config.yaml
n_layer: 8
d_model: 128
n_head: 8
n_kv_head: 8
head_dim: 32
d_mlp: 320
vocab_size: 906
activation: "swiglu"
norm: "rmsnorm"
norm_place: "pre"
norm_eps: 1e-05
positions: "rope"
rope_base: 5130.0
rope_fraction: 1.0
qk_norm: false
attn_scale: 0.177
bias: "none"
tie_embeddings: false
parallel_block: true
init: "uniform"
init_std_qkv: 0.0442
init_std_o: 0.0
init_std_up: 0.0442
init_std_down: 0.0
init_mimetic: 0.7
optimizer: "soap_variant"
lr: 0.00741
beta1: 0.95
beta2: 0.99
weight_decay: 0.064
lr_head: 0.00473
warmup_steps: 200
schedule: "wsd"
decay_fraction: 0.3
decay_shape: "linear"
final_lr_fraction: 0.0
batch_tokens: 16384
seq_len: 128
doc_mask: true
train_tokens: 87370000
steps: 5333
dataset: "wikipedia_en"
Each number is 500 + 40 x the weight over its row's rms, rounded and kept within 0 to 999. Layers, rows and columns count from 0. Numbers have three digits each. The size before them is the row's rms in percent of the matrix's.

# layer 3 attention query, 256x128, rms 0.288, rows 240-255, columns 64-127
101:438474524504489510469552537544490467469488502606438540511442487485507448503508518468517570501521540523483467464537528585475554458514441451459434539542472458413506491516494504451514581476561521
100:464529454515444481506536525521568453478472491504511559515455481479530506526466525478564534464472484438420459451524521528547488439500481483583480495542428553468530546514474537460471515478472505
093:522490568504489530445576553482481484503513546533555513465488631523452580470529564376508407507515535464509553522524505481424504527509464488516494458534521537523472531516541443572499538512468540
089:524536515504499469509535493525434556451478512500483515569507465514453549474571471431535511590487400476495508505468518439479474492479527510418473544564516428440455522591527540455550511490468490
090:485530552494427440547493521483557550505488511502460514501478504463471487416532546493487492439549481547529454489537602601470515529524472419509441548473453479472447507517483517499500418460519449
101:451536493463488420444515553536502494466445503514424510525448501494413424500512522484516516459399471480489444447544529471512490454503486421487467475526476492496496476507433442464520540529525581
085:458562464536541435525524545527440493515508554535469506527456489444551504510448478480537537536582526552554537550504480561567519444601536488492554535554499443466472507525506541456523525421530470
095:607533544519517501533512526490540540490598382517487478495563591489482547578473470472499500471494417511408473549521544443504447459480483576501489524476479550514481525561529506509525418476469424
097:488455556538477630444561438495540400558548514512503496537537453541442556506488504495490457536459487497466485500567427447497493527475486476479528532599505489474501477529566491457504528509438538
114:467481495475453415492527432454488473509514530535503491538518481512579526462506534492521486537490432527451553521565500428546465472507444544439475512549509496541568403541486490473485522443499474
103:553551483481466490545454460465489432470542518543458481489579451493455477529507502456530467453518527506456494524430568479507438540527557476560447471452420512445480518445538517450503529521471500
100:487546495443536494544504483501557449514447549457481487521492476505477479470464488508544510522450500453487532514558454433463494541492474525485500487509475430514514518486472563446546525505495413
096:470453483509489447542573518505466497517565484499504473498478539499474515493471499552425490468558456477545424433551520459483508517640553478413548531535479507487488545471520516507492573531499499
102:473509517528472475484448489521467464534338506433529498564488511547495463536568519475543507496467444478497525457537540518535566483511472468499539486452518469469427418517534457527531457547450505
104:501549523438507461543397514547510420474436522549518465497559421507578501465479471508472499476514493518465467448526459559474560562482467515481562551523450503454478559515463487507515473513542497
110:524383457474491525478494496516519481499546492457554462461534594470508500517511510531526532485425567484499490529511515496506485501544527520529505477556542526487526562511501505397462488495468556
# layer 3 attention key, 256x128, rms 0.298, rows 240-255, columns 64-127
087:515551479434540487471479578493576544478508442489516469503535494486559416521588550568440451498527488547502441456540465484546505525417558541466527509481442531500516466485512612530498448489467495
098:522525502548471517586503502543471500475510507483474569459489470520499475483506483419557574517462493526528474517516432519516522542530548484540538371507509490535546470499478473510430491476556567
106:507467501534461519467537465462496532451502446492472471469543535547479540478458422526548390466526546490461475493445424502535548494574476524473584515498435552469453546481496522441515533465480456
098:458494519516549475549394409479460543529496463510490456521536523540536517504524563505522479490477595608540464497525511542525489511519533502529543499457512490437517480488508523478457467546443437
101:510471511584469510442520566449450501497522457395476508580525495463534527546550535423470505522482428515528526392520549476506530450535502544451450495502519467517481515506474555549559485430489529
096:484428428512469497545470506535452525521519506503523535542518442473561472510529463447517518417513530513485487482534451460475510529540456495473523481535544473521482532527547441502482555439466474
098:511461499540549465422469462517491508494541468489530499542486491497481507498453489505470518523495478481536405577493441501501536506539476438546589578533439473469448506468518524436390555403434508
100:491508502470497528497479546503500521489547495471545423543488470453564546451465605568515449487528504529498417456551467534464530525445454478470594488489509508503473510524543427496476481485518503
101:504446502486551512428540515565597509546454522542461480453485499450529523525463509529536523521562485524474453505491483479428518556453502481462530467537444480488458504455547451471448549480511465
112:549511516498463466586566504488522543560494507468565543534487526474512440497493509473480511524502484448550493515472483428461452487501578534493542483562493428550499525523528527508520472520487505
098:543539498500466549411454527531470491509474468539477477549471492428551489487449505487409456573572511510465496518484517546460544419489527505495485470559530506503495446542533600485450556584490521
094:484579482492495485460487513518492420504473469497506448539527470439514559535480423471502602467517573479457488494505477510487536559507548465471524494527469507501495550503543470519459549535555521
091:530524491509448473430550510510452518428533473502452519475480496513515544536477463458508490439557485485513494501442485499544467545583519514441529540486520465561528636431479552513409486395477486
097:527538494475524495564457501463510557533493473462522498507485452462487439564506474459547584500461513499537524511450532520431558541504543502507516562558569498441495443540430388469581531441505479
103:480483451556460480477490516521548553533509509433430477503550438510455451499576532495500527520511432439523513501567610545445512550545474554512484514468500466465521451580519490504490478473510501
099:395477581552521484461541527476501505514475516516571557477452458493469477425548505479466549502534491458494455427485465549459481516485494569458525510582457475510508525507443485467492437519468520
# layer 3 attention value, 256x128, rms 0.297, rows 224-255, columns 64-127
098:477505505405521433524483514481507463536460514478558486536561479433424428527495472469501527512360530409444442525481462464615545501555572451489550516499444539518477509449500504530533516519499476
097:518469527505442457480503533497480478517503559462488449451449500525563522468493503441506468501491445428442445467550498511524532474469493521503548586532581498487485457495426466524496510553501551
091:504499480481511512548540497533570497579506491493489450468543449598527519483535472512492485524481448395503502482558434527510488463467520551515494518574546498532468545505521557440589553578475501
102:558490515443523558503531573464490550524484531498458481488525458525465460512451496424493450462568486477562530535461460505538554462533527533547472538529493507473502434560520453453481441489500483
099:462520470485482578482479469510485548472517448498587482500519471501490447585456520431568478436453534540463484454521527574498512510447557468460551504508483550557506495552506410550455512525502514
093:490505519513535533440505549567478499497422523560515534535501428517538502529478565456552524515497548499506526446534479519467451533549516511462545432473503473511510586449445548502506482535510466
098:455469489508491515477421533517465517541454538541491525487488487476481492562544525518514525530536523413458508514558497494464522484487499567428541527477521496480482474535461507502545478510587538
095:542481496512515477539509545524507494489475516535566445524460486497485509466510519551489476500474520465483516525435492521500535586458409589542459566556508481542503482502392476515587497559506486
087:507506518494461506449539478451543563498457524461443627503485487496515533478509535566560502474484457511424521421527580571459470553429472477518597469462509453476526532506521514529582477392468544
091:500537487561511507478520496523542497476515433473438469473554502480502484494476518519465481445506493537468540433481512537496524511529469481542471501512462474475544479514506542440500487459463515
092:499457555417490466487496436498525500542520421545437489488488460464393511525498464464468450544501524471510450455478467478416491511485470532463461467491513547576571491504417473470407494517413537
091:522456495462513539521534505450555445513488496439557484478477479559570499453502460494537504467536475536486550496446517539539525598508527594525525570519483535556522509401479460448541528491438522
083:452583526521449500472491441512502452433481507451575506537495541512458489503529606486544485444555494455507450469482509454457444522483446518508535519537477459517544443550528477558452489449510470
097:591567437471486536532524535509488445469548536476529521502441520475468557507421432534486569483581497463485575490560540525476532476515509526572499521526523465535493434469487428460536501460492453
099:457484548525492449418509491481524530504524487552467490506559447550574458550520483469472500490489463498458490479444506544494482520495520509476494578509422479479493581469456475535490593501559454
088:522430545492483428449493505503513560438553587472550506532525498511475427483479523398520566508513431477528513464539598551423519538504520484521528483451506530484523527467552483478483477501453546
095:517479478484556429450511462454443524581460481497463528544536461574434542463491520509576461434488484512469499479491460541466519473621542552463521502461466482518487441440494448440482524445536487
103:539477569491478551473496478486501541467545419480483539541515436498537489453497456495460456544508523522480450523442547484493505546584582539460519531534493513494519463390495586428530501507479537
100:473439525541531487509627537523496499512411503519521497513511468448489496481420545466555460489508412442454448575566519499537486504520513503586519523519531509445551446544458545496549483491472472
089:492494496504489487502473481541470532412452410509546494517510515474538509595539475541500430473535526590492489434491489454532420466563481498460524471513482562516470521483475464527425479474494513
087:461510516544488434534489471498525462479467515529508469528491474570468528476456518529586498496490505487500392493573488565496500502499430493475510418465512531459437484442496507527511503497493549
096:547520535562510565516554452491503495515518510495489484503456590489485525514560566471467562429518527487585572541536507470393519506460419495574512527537467455523585479461460398507520506563478471
094:577496550539528513449467491544521567495476571488552489486510518450521448485509454450492513444528518519459508486529489486471475578478439567557515468549503488451485474470487576516424467598534441
096:462491503366474479473520444443525564461528501523488426570536473466482457468534450518446512471557501432465485495524518412482536450510595521500546518481485466478431500530491516569458570464574532
100:542571491423499595499564470492547524427464477533417485503476541527402500440541547456500448512499461494454503471501500584456568526547525505421482486556542537483496527489490508445526548442558554
094:516460471600519426467511587493479569560503507511530528420523467480528556445508565486485517475460531513534501519501447512496459532472496478519504608514535498507532547566482543544573512494504461
104:496552526469501524560481496553493512572481603552527477463490490480419567465543626468567506519525613565503580517501536482446531549457476507420478563552531507508462576484502476456536574534506507
099:578516440476488421472487523565438539502490509543492529474434457428521500586487439517571494490517527525522521530464500485504532496446503589506450480549456506516548453421479475479536509537475458
089:472402489437556571495507475508494544473521503537507436499484558530503462495495468514425488474525510509469480475512531473558560502531484459516470488558504475507500572406553453621590461514523502
104:504490522495475483517500462525515460489458445496533471506518515448510470471515499455494479515491531499551480477492516594514481524512547487394464529552395512475487540427554469478489437500429506
085:566398462467488428520480510551507444457488475463486528556459484532476529442540488485599457538535543532515529520466495470468451537516426521538409513500517430491509528527549516507480451493456468
087:507506487556521486500492540558550582461435506573475434472452559483467550440483462500511553479572548514498461431498495473502410449430507456549435544495504538489541474517467517487440601510526555
# layer 3 attention output (transposed), 256x128, rms 0.276, rows 224-255, columns 64-127
096:557517451525524439472562460438542437491484405486482543487473478514430524489512488457582525519545470444537536467456437473399528523465485626494531456492474501467449484490441564499546513450480543
098:529568510526467513492526435552534581527466494465517508540508604462500452478513409559537535527478503530517556471499596546552493544536554520481565347476521453485477547514526501515553542484512555
090:430482521517486525548539500514511499503512490522440504500474500510522586544493520506515475524429472498582502468565510446477502538466485528520550519547435489546560481487493569477561491518429507
103:479472483501424535472520511486463522500481469504531498444487490530466534468477452516429564517416434546488519502568482395406513504477528450508425525480503543525517554428522503509604483470519533
099:463525507576503453516477462473474477540502486500501485488522448453507452494547507442522537548505439564597509486435528440506527465443543528530445486476468489515505473490501449470529468525511547
090:548541515521461533466498479478481454492551510540544513508452524415468551485464606548492477486473440465513453535436458484520547510519463528535541482576496504511564536587445434571507539576462517
094:601490522462456549502509476558476499532484455463606422493504483486496513464495488485506500486518542477488475494534463477521456440534446518496600485472469424629541533467548519542558553493484506
091:506495550483502446468501497556522565428480498548474436508493493514560425546534467486532443603558471465513531566547442495522514502529478461486591479562510446483521544479534536491469506472569495
091:495486498527507551577472543455450444588551527449492517499467479519511502457478571451564503474462487498513486499539576549454522488464495543436494472487466509489490507473482447474498576519499516
088:520534469457518486486576489555465438546542492491478495490512460496579461616463444520495479504506504468515483555567507526510468549475572497467490493471476469501495427486502482418490468531500456
092:516509503456430556484466531622512466564577513477567485485533488507499518495553478476460603560539479501535472503527469457508439546523487528463446398444521468520498519545450527504492487458509440
086:528467532542575457490461499500527520569549474610509506516504431582477465503436526495504432512497449507484455499499567510433562478491499468521609502491449477513511525490517580457502504504473517
080:556434547493547469480459478452417474550518508468549600441480498493472451512534429532533485485570517534489537539394526504538448461493522494564532482507517482520484471486513503463490511462522521
097:480520525540513481520494474453588579495539424447448546505511493529524484529485610514486462453400507582503587503516483535559479508531502455506582523491466529463483512491583494463542546526567517
098:512567528501534452534563470538484491517568526551441490470429563479517486530505480528458538442525559446550546510473483493397518542504501519594464454468523482479581441587465479510503493513532511
091:503453453532548481519497511535520434492474500391520552480487464450451519474478547546515499509466475551485556537419497438524456484506512472435426493480551485541529476446483464529532520487560556
090:493520529531489538478529460467445493503514453432457515443563540502525443558467497540550574485524501468544485457498554493462489460547440497526479504489551412512485468455459538446513535548530504
098:515549512486446495497587557519596519489516575491467508493524440520463529468543473563504535531478504536533487552427493557488514513557514535469434529526480485487461526567591462459509478451499511
093:485487463474514480512501502545520500505437520480436517453476433483537462430475541535483492523411554528554521465565557439502475491495483556497624476588499513477479477503492525566482564420534471
086:452481550533490446446491509440450533452441549563567433530532394460477472528474487532483510487487435462534508498565528486578434457482486508495414540607480468535481463531503489475528569511493453
088:506563491510465482504523439535576496546467525429566504548523539502496517573524512480468527494544484481464488507522483495551478509577495478536462432488548469466566433491481479526490506493478479
093:447431478460450479505461540504542531581527530480516524536442563461563457507493462500468428533444482500518536500571495501532478492470625477483611534410512486496516440517524467538481600434527502
086:523512511577530432541553545433457482547518551569478482532586454479536500473453491556398361521501483479477521470403556489503492483496565454503511494520505526549533451492514464519498495499463487
095:517504450539481523509539512473553521515483460490494562504562465499557435518494498450452541461474462469527512480541442481510444509489435498563403456511502489524499469476514525485495560435476493
102:535495502476466492508524528495499459573510520480487548463515462456518481567482489483542611485425502532642519428540465486584483449439465480471468479406514481473558502520522550465475525488473497
089:526536497422519570554529431533574474449510558475466511542545520501535500427488511514518431502465477452485486550501499485456560429504497424579583448516448538508484536496513529505493500503552498
103:511444514513472484534430483414531465421480470420529517500516462461549460556498516471623437505512446445494451524424459543506499474471522441528575465447554462540525560498510496514450485484518475
104:458510468513496438510482509477546558490514529514554472398469470519564583573572494499468568528537439564526509510493463534442427534448498479511612481489555510465500502481506548488533525450566534
088:499515544481513553493545498473578450475473471512547565478492529539550410537550481438509432536503532496439519463526387536474427526474470518529491525452444509460458476527501486535495515477522513
102:501486516579547417477500426560412456526472561450565511511508539524441516485564529523532540503472408490510491512453501507490534433448500525466431563523465495519482506580529611532528488583511460
089:477479496428551447477505522414450408558538473542555525451491496498464473507498463534499554506470533450485503479425399587558480552480521448550431461540531494523529492476457507507497591477528442
090:501504468504484521581458483505546512547497481523564566466476498523484482496466507526491523493461504451525610523463509444542489526467505433550512421634489549551522488532462417501520471445490421
# layer 3 MLP gate, 320x128, rms 0.327, rows 0-39, columns 64-127
112:455495458513520490574576496424546540483503511525456512537478539521513482548473507558451474517530483549553501563485553550445489517554496556453494483524437518500507526484572555502451479484502454
111:516501472586471529552419439498551473464419448566585458451451535460502487496467521472465485446439553426548463504523483472541449461519476460572470496466456508445581472495456505444506456499486445
111:529524441511564456436428472486498512498504448449480488494532454569434465532483444472526495436488494552470511465550490594445481501475485508504435531459474480419504473415504536491452538483500511
094:573493422528473497506514526457496459533460500479523538552509516472506472504605483503501501480476634481532528558493572521467490460496488582497504461520521458543485481536494458526459521527465589
111:468517512465468501548522459469523523475486481505479450531503564588501468496541463493443477529493525454416535454536511499549454486481494541488502459449547455455485487498523520469503509570481477
099:513516564465499504541421519528524576528380499503535497493435523503508522514481471462426500437480458508474458546438542535510433455489476471493461479433496490483567583483535456513526441490445461
090:487528560456532502502478496518494455587527460482531509540523514484495447457454464403493519529569560540569484488544526494480522460512604437506461486503459449520515421509504505495531472587514438
094:522549538475491460526355471512512517503510499516464460526476506529530494439514538414480470478513559494522511525447513482445521495557473552618477485490547478518569450474534492428512487481543515
102:468507524537556507523453529488451496490447505502457519566587484544497539519497552490498441464468502502466475347485537524460463535560506501511464505541417489482518504473517487432540470511475583
090:431600497553510548497477411448532432425458452467541536479500437558464461447556501509433467501527475473566550514421479482523508502548492489449511511491424513562454492449511533560532497488460523
100:477484519499449460496487451492561423535478490510474480442482504567483432514556521467549492536536523508469449460574479578502423541471437507474499529490559534466553544533462513464532444541456483
093:525560543444514562522468519553548528457490450520407445492571498540501440528501569501415562408509557482482487543517473564462498546463529509456492483511467540461383506549488532432538467508526465
107:485470542453492528428525510446459473469511442527383489457444545473481476425524502522485558506496517497486515488497591443436543492380476522505512504433498514489467553426470489542457473534515463
106:393510455500487480456487548478437499533528534525497489568544479455509506401511483477472508405529475495490543451501492597533527496454555491510484533555471567497527447459532525465537522528533512
104:460478508419487519492462558490443452506541466482517550506438562514523476519489433541466578486529469499466466485444481466477518496500460488497503440501429537518558493475535458501571499515484452
098:453511483490467464496532470471503465438471528515517476562555526437458478516472559454509515396483462560484546505496530508542456431536474559478546543529489490521509523551527516500495451481450473
107:539470455533546489448510479464479473516527511556473550490534526528516478486467495555444599428524470538471500490480602478472519543450470500576406470533508515488517518517505523503458539519490498
097:522442496434511472528498418466428546453553503507456528446532474526514469445477495550574487545419493457476517486609556530476460545509458557489485504513525497531488568542453490513472507495627475
085:458527548513487490501492481453596457416488552548572477542474596549474538524484489459520500607469510450493510496486514611527469535510485508482496480494529485516481498541498526522506522474498474
099:460529515499439521485549556506429465539478427615496528586430541461525501504473510433465505506501488506531542515562490513501467498528501533480562502497441499458495467504497404553507501537518465
110:452463513470517507479503491546474464464573503527455507487486493479499494511481488526518555488455425606562553464428478509496503505498486489518430532510449484488515554478460445445472484488493578
102:512548483501520479562462460552501492477469469569513494491558528403452481542535515504499483528471502541606458504440512506427512484517563503483540454499468533590532486569454524490496459447576450
083:469414508484466466476435423472491442476502468501486434531435575523472520489422526572399508567471494499562552434481510444522475443488417545499507514540510509490489497549513499552440462528517457
092:512530501462524531453471448527556505446512454469585432481460577536499481508525502435421566485472485521430504507504504464474512601456501482432459470486498504477508410520495519447545471520568510
098:538464479490522480523566476505485561501510523452471480505464517521459427453446496550475555503531505468470511573514396489446568445558475500413472478437521595468555478458521525521529481499436483
094:522546520544496466519502503412533501532502479545547528496460530479449514556523524461535535529526583469515465560504509499553534493491457606485472570467488467478469435504529473456489493538479436
113:499591482506542552521567474522484497527481547539461472450473460459463455471545559480518555455520481467435539536459532586481508478538550541509445484506490574504481560504500481536419478480536462
110:547507512460515392468515484493466465514464464480523537481492512408445497487483492467480504475436556448462579459505462491466481443416484488488444529503446482572494505518451523537500480495469520
104:529510482521432520513475520469537520541514455541529417478471488550553502480488496481437481478511459525505561569435444509459520489503548564559509412521437561491506502429492476500467517512562471
113:469572435499463543519466481521450453491515584494482517509483467521467438523470527515453492515505469478496556451425515502461485458572547422518536453530547513515564522528518493520453460429542477
094:532584482448492435514494468532477393544513489525494456538481473493481467496505481458535470513551516508464499499464480410603412370498484530534498505481572465417487578481566444515560474561510501
109:509524496544569526535466497511509487468480507510492504421460470474509541480474443581529536476449456507533469494553436526501544472569491530440467521524518468536463500559375475570552490465500549
101:501531485426525522492507492507466525499450546570422501443484509503499503479489501521509567491433484470570451498514508448570440516446485502524441463426480459518526482507483389499515563504527543
098:443543492553513478503450398528567562506495508482522464503536468477550477500483522617436458474561464502435502495492537525472390517526485493539506439567567456507584495507537423532499484469500518
106:491552538478522512516521411558446441514463494558483585527434491467494525528518488507368489475501522506586539562497488467489484493554419487547522540462499511513519484543496458513448455531502479
104:490526458496483591535526520404465506481523521552439469502468492574508499490477536480478563478488483450453500466516489459444425500513505481487505513537524517580475541466469577519491498483449526
093:477557479437493560508476524420477489482479488530478502462542528569472537495509479497563461423515460470474475497454446506462433535535513517471524501429565509507482547533507501504503449464591486
102:475533579458540462562467497458499498472513442462461451499466501497490491449468484471517454536604456471423469408523518548452481462502526558499462509486422467502533510524508525477598475505437501
101:466462526522528491486481473533486550493528479533512462520489479506426423413517432540428512474511490467494526524522511449471450506582537584472485445584455479519468489473503552553559467514522465
097:441476531544538525478493466569477505516543510486511549546401517513531436473527497455517483536513446514508559554517513510522476515455536590535473508527556504461497492467521505542529488404488497
# layer 3 MLP up, 320x128, rms 0.299, rows 0-38, columns 64-127
103:472456471466463453505472521431550466506569540534513480548429523511483562575464457516455519551480535512578508515439451609500514501471437536556540485494526496516484495531433482524553545528499489
110:519499508423507562454459513476555553475499539422499512505410505479486524518457509529567448515484566420479515486478485517489437554504539500505464524522484504512439517468481493562467557526581501
104:590501454417504476548512564499480469421469538454445498471509539470504507508536518507484500424531477538421486526449490539495600438518442406448508623546481554482489452477540502505441535510526528
101:522520463464542480465471504457571487475492555507528506453530424483485472469503490515507489458465474491538395548468471496500532455457477419518498459489535538446551501510451493484550389494460398
107:469500516472445525528447457526532483466542468493510455584509526448554482520475425473508488554514480471475487484485432495481527469558460496540502427472506557503507442534561551502533491518493431
100:404423516530583501492473500453497463483576551440541474510523578481557457486480572479496466460412447510488560555408502461512529520475507518559502487471495484488482516520468484464491519523540520
100:446398429485516510533528464446469557420461476486518529383507490472523537464549506493539451573514481530538494507563514497519554495506523443509574443525560428519420483443475473498464472527483489
094:519486503475477481508542503518505545450441551487493457477549527498522464569484461535501471535521488494493451548511476549487516484519556480522523519515513514501480565556482537568395507535502512
095:493420474501546487447513457417518479477483547408541490486477423533515533552519462476415517470448486522541553553518541519455479444496474532452513493489507542454479529589442482493466506532466497
085:447520463486507546462399520505438501462527488448498554477479512512487490528587505483523499496498450448474508533471466499486588495489552541525568486538490583537492545443482468526450474462535491
103:544471508495443568524491541477486456522445530491470480465567528483497491478501477546572514539527564534533425532554431483480488481537534547478504486528470505525553562525468453500453537471487474
098:479520526510507476524510560492471552532510527479479534540502554551515566542560447502520589483502495526528472462503545510468491532430464565467487455495511452504507454551500436574546538507414489
105:447570486464543533472530527468484517382501469494477468579458607535524519476516458509510569456493416586528452495466504559534554549455490590493528397556516471489507510467518556456500497502528469
096:454542524460504490488501430469475396438518530531496485535420532544405533444477488541516521533448526539502559467431585504463491506523486548509549531452514563381492575484483531506532503532441483
103:479500574523411547518514554487487549458396538477536550530437511502522478492467463429462476526488568552478481458484512459456534512518500502525511451508533512519472544578491542505455516539486508
100:408449485527499477474492501448454377505508555475539484494507471525548447494541492512435560509457518481496497527533515565406536539484538439512511452437523549519462473533479506553398513490502470
101:434475495504424524422511489409498472485487510471478493473506586507434508524513496485495392600443543523455526454542523498459514546489482526464458518525508537544482495457568524511494490513465533
099:553516555551513561521530492581493500476540460516498466489499499485480490458522549574545540418448456515489434552511455554443499518538444544507475507517538459474532498445504527519512531447506519
101:494535490460483512495521486488560494556474555548487450493489490483531586479472530429481494560473506506498591499448480520522508501503557510453498556505476527480477529466504458561544566499500500
106:558539547465517557463503488535498485474509480491460489542494528534520511523579489478401559537575476542489474468458471495545512585486519522533522477529556515450408465498514426511493519578462495
106:463481478402440505454461520485511561491503520501531476432529475527537462497467468436469561505481520475496592519484510455479448528462518464513544535488542564567480571514539574521470567547482548
100:508477546498454499525459489462475538436488444584529427512496498435508605537453484485553475525478494510476562543481560485507501545520493521525494495486446505466522508459468534486468495589464476
085:442548582473539455518489513518517519485463497482489467496497553528539535492491486517500542558471510462554527543511501444474476475504561501511515633502476504498502386518593536512452533483486523
100:504526547481515511539545455538490455425468531574484428517412553489504533491524514452458519482470517444476484514555456539500467487548466508468508508503474599483453524511479495496426492557452560
093:541464553384454450482528507517495469474516459501479475520461533552461502459479563487489511581546533467478489501513453424538524477486515474558552514461490527459429473460539542508482430511455458
094:547482483472486499524518503602471565479481500498552522505481501538491481504452411559510468446576414540414551434497464578422490514513435532481564513511568490517556506525484542502477472493459554
109:508501537472534443594445499478500503518507510523461518480405482497499554516514481494520501507468507465480545534503442492519516489561571482465479499451465502456484466498495428506496581566398537
113:604495505452531542486527513525450507551612515454387522448498498504477476508495532501506558458519472452506599490597530554496520454491468490453432535527454537489486481447564500496525509513501456
103:462433524489541483562590506520564513520526500471585432484538484524521470529514541508515463579471577531524454523559524558543524504548456454427488546496506512586539518491452536501486448473493519
103:522538531511502522488477482460534553508516526511451446535507465427506563529514478513433435462462482473495510507445552535635489502469491577514488522433466575493522517508476477496558518534507555
094:487463503433470444556471524481496504491474512580537522477458518515487534451538548476509533569479544479453416468454509450485528464526525503468455548562496506490358560485481515536485497527441444
117:483513529517485524509502508507476485488539442423501549504584500491426509509434495533481409469591531440469493474501524538431523547501573473514544477504507524488473488465466531533461408492529559
097:496553589546563466488532497450403519456559489515415471430461419500502493532516502475477471501500493555532470549453441490521529474588511504494513546486475573549486537406528496494535468434478559
106:487494504541484534486448457508479416507529397461490457545577506468495471497521537484479568473581491497514507519511520494491475605469496491476559443452524516587559485479520484526499534453592443
103:462506550524498458495497492510465419549480556546479551562473581555556495513491563505502485453464440493620503545555467458474470534532484537483491449541452493462520491442449402574607498458494513
118:555516500550471496476497509458489492528532461487464489490512509534554519510469434485569594591532473472504458447494486453476522496505496563473473514516525485469445511471450466573454498531482573
093:514517504563506331474514520545514470547480545478465572540480520432490522523484484507534494535456602484527596471527531440494425423460489498495530458501481414506506468464463529426506517546474499
104:506484572450505561455546511443542535507513492418453429592472506455422408488545499524441535548462501477492517498478549464529543548509509489460533461542535510479439477427514443511424482492475523
100:448501535560537545582572411541483553517509447511469458558563508530498448469523419515501599489502520505487483491488467491494437564481546500459487506543412481515464500452552542490465493510507488
# layer 3 MLP down (transposed), 320x128, rms 0.296, rows 0-38, columns 64-127
100:530527516544500517453493448516545455453551534449402531493514516575535514516504543467441502416510470432483531451591524453565515506484568510422629474542522466464503458553464509522511493463535463
110:501410415464432509478439468500510520474563540424445542513489534478478480471499457544538401484469570438466558483541534485540488489487464528518590497511471430537484437513560493527467503475518490
106:586433550494531479469518472459530487476497493454461573501482526603475536522461494537524527470512504495465554462529557530451515475513460555486442541535520492447464450492451548521533518409509460
099:497505434522497437535475446467451513492576544557427490502434566500463500533565525548514496487490533454557494498560504522464556448443458457422526509437423585501512493525458488497532471428515480
104:505509448516494475453491451514525450418478480501465447503405550489475529499460525557449530567480477553557500381501432500473563496432467479534575470454481515537541526520592458497519541459460477
102:558456520584492490506469499538526437547433535454577523533521450449617538467513522493450513511487406473446518538466462455514493519548465467528432519557513466560511537488464489459546525461530466
101:535489484515442475490487555452495466508429541396488507557480497476532522521574486496502476490488438452400514500440467539465508548569401555488489418466532475450539538413536463498469472521507473
097:479513519513477515473500530481520507461473511490585509516443429414573563550478423529475541466497502529517589471497531538576496461510572468466530497509483502533462468439479489502491555507469487
094:458493499506478473512408615520510489500451502576384484469531497436509496438545438410514458459575484449550543545457500449528464457497554484518529539496437427510503397437513462468484503509504486
093:543576475595519508509538530532482472465444462479507468436515497512495585451533547510530501494480493580501522550489497450583550515455471507503559499531497542551457460511494474530538497466509461
098:458522475531582439545519414494558463474501509524481507502465550438536532502482515547508497589450504539469577497476514469593512528549519367538593443441509503551486533485551561475526516568528518
093:443527515452513560519482493565495496473483486609510568500521531451534503489460463514532603494515485460478495489547469529476556519468549501511603468436517482494470574479529505436526533569519502
100:417502572522473465533494516566493511534517484525454515482596371497524453467458438500523561498529494505443512518478437500512494475441493532482562487495596531516414511500537478539525584532502538
101:447537482513499537505559516445526448506538461541544486565558457504532547518525485492550498473460495497549468465508364533531567486392532520506491489488417488481545460481494475518511413540486599
104:526505531505383528519609487584498539440428535505436507486500545564550499422522488480481490549481484522547515490482513450533555480556428450479409457478495527426419513491462492446516459514578471
102:593534449469551450517493522456416513550496518454569460523503541461559437519567494471526482535536495448564509506513507479496515546538545502575434468479474524553532442538509532470536473500513495
097:463453505483463571502461486489481503474455486519440543525492500445474511562412499491512455541531583509510476468529484514530598504535440475481496577469433483537559472376482461463557463508460509
102:488543531491561515510477468498520559527582446477527542480507553516475474576474491513481487562520484494505438495458513424499476449509425550436472556482479547486526470441527510495492575528483430
089:520496465515549516462491540554504540493559459476485515532478455560579520506531465564459386589458474530490502515562451490494465477591500465578512524493544477526526505521567527453473471470505494
099:458506525513482462467525489461374437535540448493546478512510488476502476485471501532477440514474477511519616551540501585474512485570564488522497478409444487507496532473550504531545497484487508
102:410463510472511466470532533528550442533532479510458513589508551548480543481576512486383350480489486483538598484521552512570488514517505484463498567485477491459473502561553561516497488486532494
099:617494422448460548569476554485553528453525470518426541456459526433515472502529510506508497517484502466502454495505476500481494500555414425516572497406565489461468543498535522544471573564467524
085:467558502475467470545453556490483462552497496446510427495525548463441481478543476440535494468504445522504526368428474435456492533473476518500497518510531560489504532437540485511518433447546506
093:468488481444453454442532440494558477522594562537529522514504493500400466494449463499511486523512409510445587510535530466499476482576449464412537540499497453453460516513543480467492497452533500
096:564471465608470495483480475526464521566543478488446523536637541538470482479519538489476471528475602463535418488440508503411482495536529503527589536515452443482527447546462477440457553543457517
095:493520573498508576407460470484525484540458474478526497500418521552425561504476497555493532510524543508516499493531514509595572463492445491454487425523456453524530509417484535445471521510490458
108:492460559553481518523540548502470476435487467509363566515497445565496522517559526470470536525475463547527530488474523519434508456539484473492499469516470458473470370473510497549529494513433528
109:493485467434495468564484598492501505442532489474480507463523404485485509461497516468464509563480572506536551468515478481508488475497472548480361482502512517502457433489512471485529502545490541
101:534480500504480506519505508488531489544511526514479544458441473512521473461474394434456583503487428475512436456431542413566523539503533491486496511561443505480529475531566514474490504524529521
108:484416535519481508541502446508529461529485508492469465551489481469487570550465497534494610496482546500523530529512549521496499448467423496458500455444499476521468502452492540491528469562530510
093:516511446449503527508427518457479525410457602492593527543543450557509475444525504477523507534513569468512553477473581498462521458577495480504428478429497507518485481486462531519475485479512477
109:525569440514443464472483462528559500525489451526542493478515481458539528537486494512470469598492444521504563477500534491494553519449483518475548483538443540475472463442521466552474476468451504
098:484564515540577560558534512541582484557487564500487540530440472452489489483509500461465529453457499487512424507448502552448453422472529511530480501523471490485477543536463484552481466484545541
100:522460490502498487459492497518502473515488461519485472473546519508467560481496470512561499528551441531485584589535543537555403493492513613491631496477442380528508488467495501478519519476502432
101:535452602554529457420529514553503496509516431471451463476509402546472456514478482483513517530464544446476503494517491449501470461514542430468565531483490507532490534529574552494508466411513505
105:487492504503513480439507507502478525559506484473501489469534525479544464423452492462435528494587512487440476460544555465460516461536504481497548549519483450479526483459530537472560442503472497
097:511473465449406517420494438483470498540483550479466498506476489484528476527536522467530589441511508518531499473456564492481499513494505584505455548457527559551457480585485524478491470543493556
096:444575582551435513487495448502513455545517485421563501553545463509478530561468470499508513485503435525536496533498533487491495526486449543495451472542547526526528482576502559489487510551430456
109:510489555566549489555472496515531543511560497536502500541533428480472373444491461577472513484456504490549451558567482475465545541488514533480506483487484541473503501540485429496502528477476449